From a checkpoint of a small transformer trained on Wikipedia.
Architecture: RMSNorm before each block, rotary positions, untied embeddings.
Training: 821M tokens, 6266 steps.
Each number is 50 + 10 x the weight over its row's rms, rounded and kept within 0 to 99. Layers, rows and columns count from 0. The size before them is the row's rms in percent of the matrix's.

# gate: layer 2 MLP gate, 2048x768, rms 0.0297, rows 1578-1586, columns 384-511
# up: layer 2 MLP up, 2048x768, rms 0.0288, rows 1578-1585, columns 384-511
# down: layer 2 MLP down (transposed), 2048x768, rms 0.0242, rows 1578-1585, columns 384-511
gate1578 095:55 59 79 68 60 52 47 52 60 38 52 33 42 37 40 42 63 51 46 55 54 51 60 56 61 52 54 58 51 38 55 68 57 41 45 59 35 64 53 77 56 40 52 42 36 34 62 41 63 54 59 57 57 59 61 73 50 50 36 45 41 52 47 44 42 33 61 54 45 65 42 57 33 58 58 38 51 57 50 58 40 56 44 37 55 43 49 54 38 66 35 58 40 37 54 50 71 47 41 47 50 53 46 53 54 45 52 70 39 46 36 52 53 61 44 45 43 37 59 61 53 44 58 37 38 56 40 70
up1578 101:37 49 46 35 47 25 33 59 35 39 50 61 54 41 42 48 45 45 48 49 53 49 30 57 59 52 43 65 54 45 60 42 55 46 46 48 54 60 29 45 40 43 59 49 58 73 66 48 61 47 35 62 43 49 43 48 52 61 77 37 47 53 46 64 54 44 40 34 62 55 38 58 28 41 47 43 55 35 60 53 63 63 56 53 42 46 52 46 47 39 35 63 47 30 38 41 69 53 56 37 43 50 45 51 43 60 56 68 46 45 45 44 49 44 44 70 50 53 41 58 72 42 37 50 61 58 30 46
down1578 099:53 72 39 40 42 61 43 36 61 60 46 66 61 55 69 39 55 34 35 60 56 48 39 39 41 40 65 50 67 45 48 41 45 45 46 48 57 64 51 50 48 53 68 57 31 53 36 47 46 61 57 51 60 47 41 43 53 61 42 46 48 59 38 72 32 48 63 55 57 56 52 38 70 27 48 54 53 49 29 21 47 49 43 45 50 53 58 56 55 35 54 46 33 60 58 57 46 55 63 48 60 38 38 42 51 47 27 45 43 46 36 46 45 43 44 37 50 53 50 46 52 49 64 60 53 36 42 65
gate1579 096:48 56 45 26 46 52 58 47 56 41 47 55 49 47 52 50 56 44 67 47 73 47 68 51 51 49 60 39 39 51 58 26 27 47 35 43 50 52 48 44 38 63 52 41 50 52 41 77 48 58 49 57 50 67 41 51 44 46 51 42 41 52 65 47 56 32 40 32 56 53 61 59 48 48 50 58 47 38 40 51 55 56 44 60 46 52 56 58 62 56 39 50 48 52 54 67 59 78 56 60 51 56 37 50 65 57 55 33 58 52 50 47 50 53 69 48 59 43 63 33 64 56 46 61 41 48 55 53
up1579 101:42 35 31 68 48 54 60 45 49 50 47 42 53 41 59 62 62 37 52 54 31 49 46 47 60 49 45 49 61 35 45 59 45 51 55 36 46 63 59 53 53 65 28 48 62 62 46 35 58 44 42 46 49 50 51 34 55 52 55 44 46 60 42 51 32 54 53 46 56 43 48 46 41 63 64 58 54 58 53 41 64 47 37 59 55 31 38 48 42 54 64 50 45 30 60 46 34 54 49 61 62 39 56 59 46 63 49 35 46 61 53 47 32 43 42 63 47 57 45 57 40 24 53 43 67 66 43 39
down1579 100:30 31 44 65 64 68 67 50 46 56 71 38 43 38 50 62 51 40 47 41 55 47 50 50 55 42 67 39 35 48 56 60 39 52 35 66 43 51 49 59 48 47 42 45 50 60 46 47 41 54 46 40 54 52 58 52 58 46 56 49 60 53 48 42 58 50 53 60 54 65 38 52 42 53 73 53 58 65 41 53 44 38 59 61 48 43 54 68 32 47 45 80 49 45 69 59 61 52 31 46 38 42 36 53 56 58 66 45 37 42 36 51 32 49 28 59 53 43 44 49 55 44 59 35 42 57 61 26
gate1580 093:40 47 60 47 40 57 47 49 38 37 50 47 49 49 58 61 54 46 38 41 51 42 53 42 54 57 47 43 44 48 50 59 52 62 49 39 73 51 40 43 54 53 61 50 55 48 57 51 47 54 66 43 43 31 47 51 25 31 52 41 52 52 50 51 47 56 51 30 57 38 36 39 44 53 41 60 54 29 58 35 60 66 55 50 68 44 46 55 31 59 50 58 52 57 56 43 71 45 60 47 54 62 48 48 35 62 56 52 63 59 54 42 55 45 55 53 52 37 44 47 49 48 55 46 71 47 47 51
up1580 095:55 39 41 53 33 39 55 56 48 41 56 41 53 35 76 63 29 38 62 44 60 44 39 43 57 42 51 54 48 57 45 51 55 44 63 41 51 60 62 67 34 43 59 45 46 48 53 56 48 40 49 71 53 51 55 57 44 58 62 64 50 64 53 33 38 47 60 52 49 60 48 66 58 46 48 43 37 56 46 40 57 40 36 52 43 50 57 46 54 69 53 60 49 46 61 59 53 51 57 44 44 45 49 53 51 68 46 53 48 53 39 46 48 46 57 62 43 63 46 33 48 55 52 52 53 51 40 69
down1580 094:42 50 47 47 26 50 76 59 42 63 50 37 39 56 53 38 47 47 60 52 49 47 57 60 71 65 55 52 41 40 49 45 74 50 40 51 27 62 41 48 48 47 50 57 55 56 58 40 67 49 65 53 47 55 59 39 63 49 50 58 47 40 48 60 58 53 68 33 39 59 50 54 49 58 50 44 57 43 68 34 56 39 51 36 57 52 38 40 51 54 55 45 50 45 63 64 41 32 47 44 45 42 42 71 48 46 46 30 57 46 59 49 40 39 63 59 46 58 57 55 46 53 47 56 47 61 51 39
gate1581 099:40 48 35 20 37 42 28 57 49 45 36 49 63 49 51 40 60 43 56 49 50 39 35 50 42 48 51 52 44 62 50 35 37 64 60 48 62 64 50 58 45 46 45 56 47 46 67 42 38 38 55 39 52 27 77 49 52 59 65 37 60 44 46 44 43 55 62 59 59 43 56 49 57 71 40 41 49 36 44 50 56 51 56 43 31 48 45 51 39 53 46 39 35 67 45 47 40 35 50 65 52 58 47 71 66 66 59 55 42 60 58 38 58 40 59 47 44 35 50 32 48 52 42 58 45 50 41 36
up1581 097:52 38 38 39 49 58 42 43 42 56 31 64 54 34 53 53 58 57 60 51 39 57 36 45 58 56 46 51 33 44 56 44 66 52 66 41 46 42 52 38 62 50 63 46 43 44 54 48 57 54 60 45 45 42 72 58 51 49 77 40 51 72 45 56 49 41 40 43 51 41 64 61 36 48 48 55 54 59 57 46 54 67 61 46 33 51 44 46 32 35 55 39 61 45 50 68 50 50 52 53 41 59 52 52 45 50 41 42 49 40 40 48 25 48 57 51 44 57 49 57 35 34 50 46 32 42 55 46
down1581 100:26 49 38 43 51 54 51 56 49 55 56 57 61 46 52 48 68 50 48 51 43 42 36 57 52 70 40 36 50 45 30 41 37 48 63 64 48 50 59 50 56 47 52 61 29 43 65 52 49 60 40 50 44 53 42 73 70 48 51 47 52 52 45 45 45 50 59 41 57 53 78 66 51 40 49 43 70 38 39 58 35 49 42 53 53 56 57 58 41 55 72 43 44 53 47 34 39 55 39 67 39 46 43 64 54 45 63 70 43 51 24 25 30 73 70 53 59 38 59 54 59 57 34 39 57 51 50 51
gate1582 100:46 38 50 48 54 44 44 56 52 51 62 42 53 48 41 48 44 29 52 52 70 44 43 57 63 52 43 55 44 67 49 51 41 44 60 79 70 48 62 54 66 52 65 41 35 64 47 61 52 47 50 45 63 45 65 30 36 52 49 60 49 51 47 56 42 54 34 54 69 52 56 39 53 33 74 37 46 45 55 42 49 48 59 57 57 54 26 35 49 53 48 41 46 64 61 44 45 47 43 36 57 56 54 40 45 63 57 54 44 50 40 36 36 67 38 52 40 07 37 57 52 44 46 59 53 58 50 36
up1582 101:28 49 61 66 57 62 40 57 54 46 49 50 51 51 62 39 44 45 50 26 48 57 54 58 41 30 50 40 58 49 39 41 42 38 41 31 50 39 51 46 45 45 27 58 62 51 75 56 43 44 67 43 30 38 40 61 52 77 52 58 56 30 42 33 42 54 53 39 55 68 45 40 66 73 36 50 61 37 56 50 56 41 57 44 51 35 56 41 41 41 65 45 43 58 41 58 64 44 53 42 49 52 52 52 49 37 43 52 56 70 41 47 61 60 52 55 47 61 57 42 57 49 40 66 56 46 63 61
down1582 100:35 46 62 52 49 45 36 47 58 54 35 64 50 54 34 57 47 61 51 48 54 32 58 72 54 47 59 48 38 24 58 55 43 55 51 75 48 28 55 43 43 57 49 48 52 48 42 37 44 50 50 33 32 56 40 64 46 58 50 44 51 46 49 46 48 48 63 45 43 69 49 59 49 56 56 60 58 61 55 53 50 59 39 48 51 41 44 44 50 64 46 27 20 45 30 60 54 50 59 44 49 56 46 59 57 52 46 32 52 62 64 56 40 39 41 39 33 47 51 70 64 51 43 74 68 50 53 44
gate1583 103:50 45 56 46 51 56 56 55 43 58 55 52 45 56 56 53 48 71 58 60 35 51 58 51 38 47 48 53 48 47 59 39 48 41 59 42 23 62 49 46 53 58 53 45 73 46 47 53 54 49 57 38 46 41 43 58 42 59 50 53 59 52 50 44 63 52 60 44 45 50 45 44 43 47 40 47 58 60 45 41 47 55 32 46 70 44 63 52 50 67 44 45 65 30 44 52 51 56 53 67 52 55 62 45 33 57 46 46 38 58 54 46 53 51 47 57 51 46 41 54 48 49 66 61 43 52 40 51
up1583 104:49 66 68 62 53 43 41 75 33 26 37 42 57 68 48 60 56 43 49 48 56 44 29 51 51 42 48 67 35 52 46 44 54 67 59 43 56 66 44 55 49 47 42 36 72 48 60 47 55 44 66 57 62 38 59 43 37 42 50 47 57 60 64 40 57 60 55 71 49 69 42 42 57 47 46 48 38 31 47 18 65 54 69 56 57 51 51 40 61 49 72 57 41 56 43 38 64 46 43 19 57 38 51 61 52 42 46 49 61 48 48 49 29 46 45 35 53 63 54 42 48 52 43 48 66 48 52 70
down1583 102:57 41 40 64 49 56 53 37 45 54 52 66 53 64 55 50 40 49 49 45 65 54 50 55 62 38 55 48 49 52 59 44 60 40 40 61 40 58 54 23 44 50 41 69 33 25 50 46 32 48 55 54 50 62 50 44 44 46 47 51 60 46 50 77 63 45 53 37 52 51 60 61 44 38 44 43 52 48 33 47 36 33 56 60 66 72 61 45 46 65 58 53 66 53 41 54 56 39 60 42 50 67 28 51 44 25 58 45 36 57 41 55 28 18 33 66 51 38 51 45 38 48 68 51 36 44 41 37
gate1584 098:48 41 55 50 48 42 47 46 56 58 50 43 41 31 41 38 56 59 56 51 47 42 70 41 63 57 35 45 34 63 35 53 55 38 74 47 57 49 45 42 51 66 44 47 45 59 54 61 51 54 42 57 32 57 52 52 38 42 53 73 36 47 45 37 49 34 53 59 53 46 36 54 42 29 37 41 55 52 46 43 42 50 28 51 51 45 50 51 59 53 62 54 48 67 59 52 52 48 64 36 53 44 50 45 55 38 59 53 45 51 53 47 52 52 55 51 46 53 59 41 48 45 71 59 54 47 40 27
up1584 098:66 44 47 35 33 50 46 36 63 56 29 51 60 56 62 43 49 34 58 45 40 70 44 63 63 34 26 48 48 53 49 37 57 71 48 54 52 46 41 42 37 53 46 61 38 48 49 56 49 42 47 42 59 59 53 51 58 60 73 55 27 38 35 62 59 55 51 56 58 38 54 52 49 46 49 61 44 46 45 62 62 50 50 38 60 31 42 49 36 32 39 56 43 64 48 40 47 42 47 52 61 37 24 40 48 45 59 48 49 38 49 32 59 59 45 47 42 35 41 62 65 60 52 53 44 61 45 29
down1584 101:47 39 57 63 52 47 53 53 54 40 68 39 41 53 40 58 53 58 54 35 65 49 49 55 51 72 52 41 39 47 63 42 27 32 56 45 45 50 51 44 45 54 38 43 55 44 64 52 55 63 47 61 32 29 65 63 47 57 52 50 41 52 75 54 53 44 52 51 45 50 56 51 38 53 57 27 63 61 46 56 60 56 54 56 39 78 53 54 53 50 34 33 39 48 50 48 48 56 58 25 52 52 41 60 59 42 41 47 51 42 59 63 49 57 50 51 65 39 59 62 45 49 62 59 47 57 39 27
gate1585 099:60 37 60 64 54 46 63 50 39 39 50 44 56 37 67 64 63 61 50 28 49 50 71 42 65 46 70 49 45 62 51 45 58 38 69 52 50 49 53 51 53 52 64 54 64 60 51 37 58 38 55 50 38 49 56 31 58 61 61 52 47 46 51 59 41 37 44 55 58 48 49 41 44 50 54 42 47 50 61 37 65 58 50 61 48 33 49 60 47 47 43 49 65 46 74 61 41 40 43 51 54 47 72 56 41 59 33 38 69 47 41 67 45 35 54 32 61 49 35 53 64 32 64 41 57 47 57 62
up1585 097:50 66 68 34 55 44 73 53 54 52 58 64 63 53 51 48 45 46 45 41 33 37 60 50 39 49 37 72 52 44 47 52 58 73 41 54 51 51 38 44 54 38 55 53 60 59 41 55 77 54 42 53 59 66 48 48 47 32 39 62 48 39 53 38 36 51 58 35 38 67 45 32 54 51 57 50 64 43 49 49 52 54 66 53 37 57 48 47 45 53 66 48 44 43 46 54 50 54 52 47 64 68 51 59 42 46 85 79 72 51 30 56 38 46 61 56 59 54 44 32 49 52 29 53 64 62 64 53
down1585 102:48 62 59 38 44 61 63 67 77 71 29 48 67 53 54 51 52 45 57 53 32 52 51 49 50 42 58 50 61 52 55 46 44 50 64 56 49 54 34 45 42 61 25 47 54 63 35 59 49 40 45 51 43 58 45 54 40 59 46 32 59 60 48 38 52 48 58 52 47 39 33 53 49 46 50 38 39 49 56 52 33 58 50 53 48 46 45 27 38 47 60 32 57 50 32 68 65 44 53 50 43 36 28 57 40 63 58 44 57 59 43 55 64 57 68 43 49 35 48 55 47 53 55 62 69 50 65 43
gate1586 101:31 50 67 60 61 51 49 54 47 45 54 48 57 59 76 41 52 53 45 48 43 65 55 46 55 59 37 45 56 48 57 38 55 38 40 44 50 32 52 54 49 61 47 60 51 49 38 52 43 54 41 52 44 38 43 57 66 48 49 45 40 29 55 41 55 46 47 60 35 39 52 48 56 44 41 48 40 58 52 49 43 30 62 44 58 35 59 56 39 64 54 53 36 39 61 45 44 55 47 48 45 60 71 47 48 40 56 47 48 50 47 54 44 45 49 56 56 33 55 77 35 78 55 42 31 59 59 61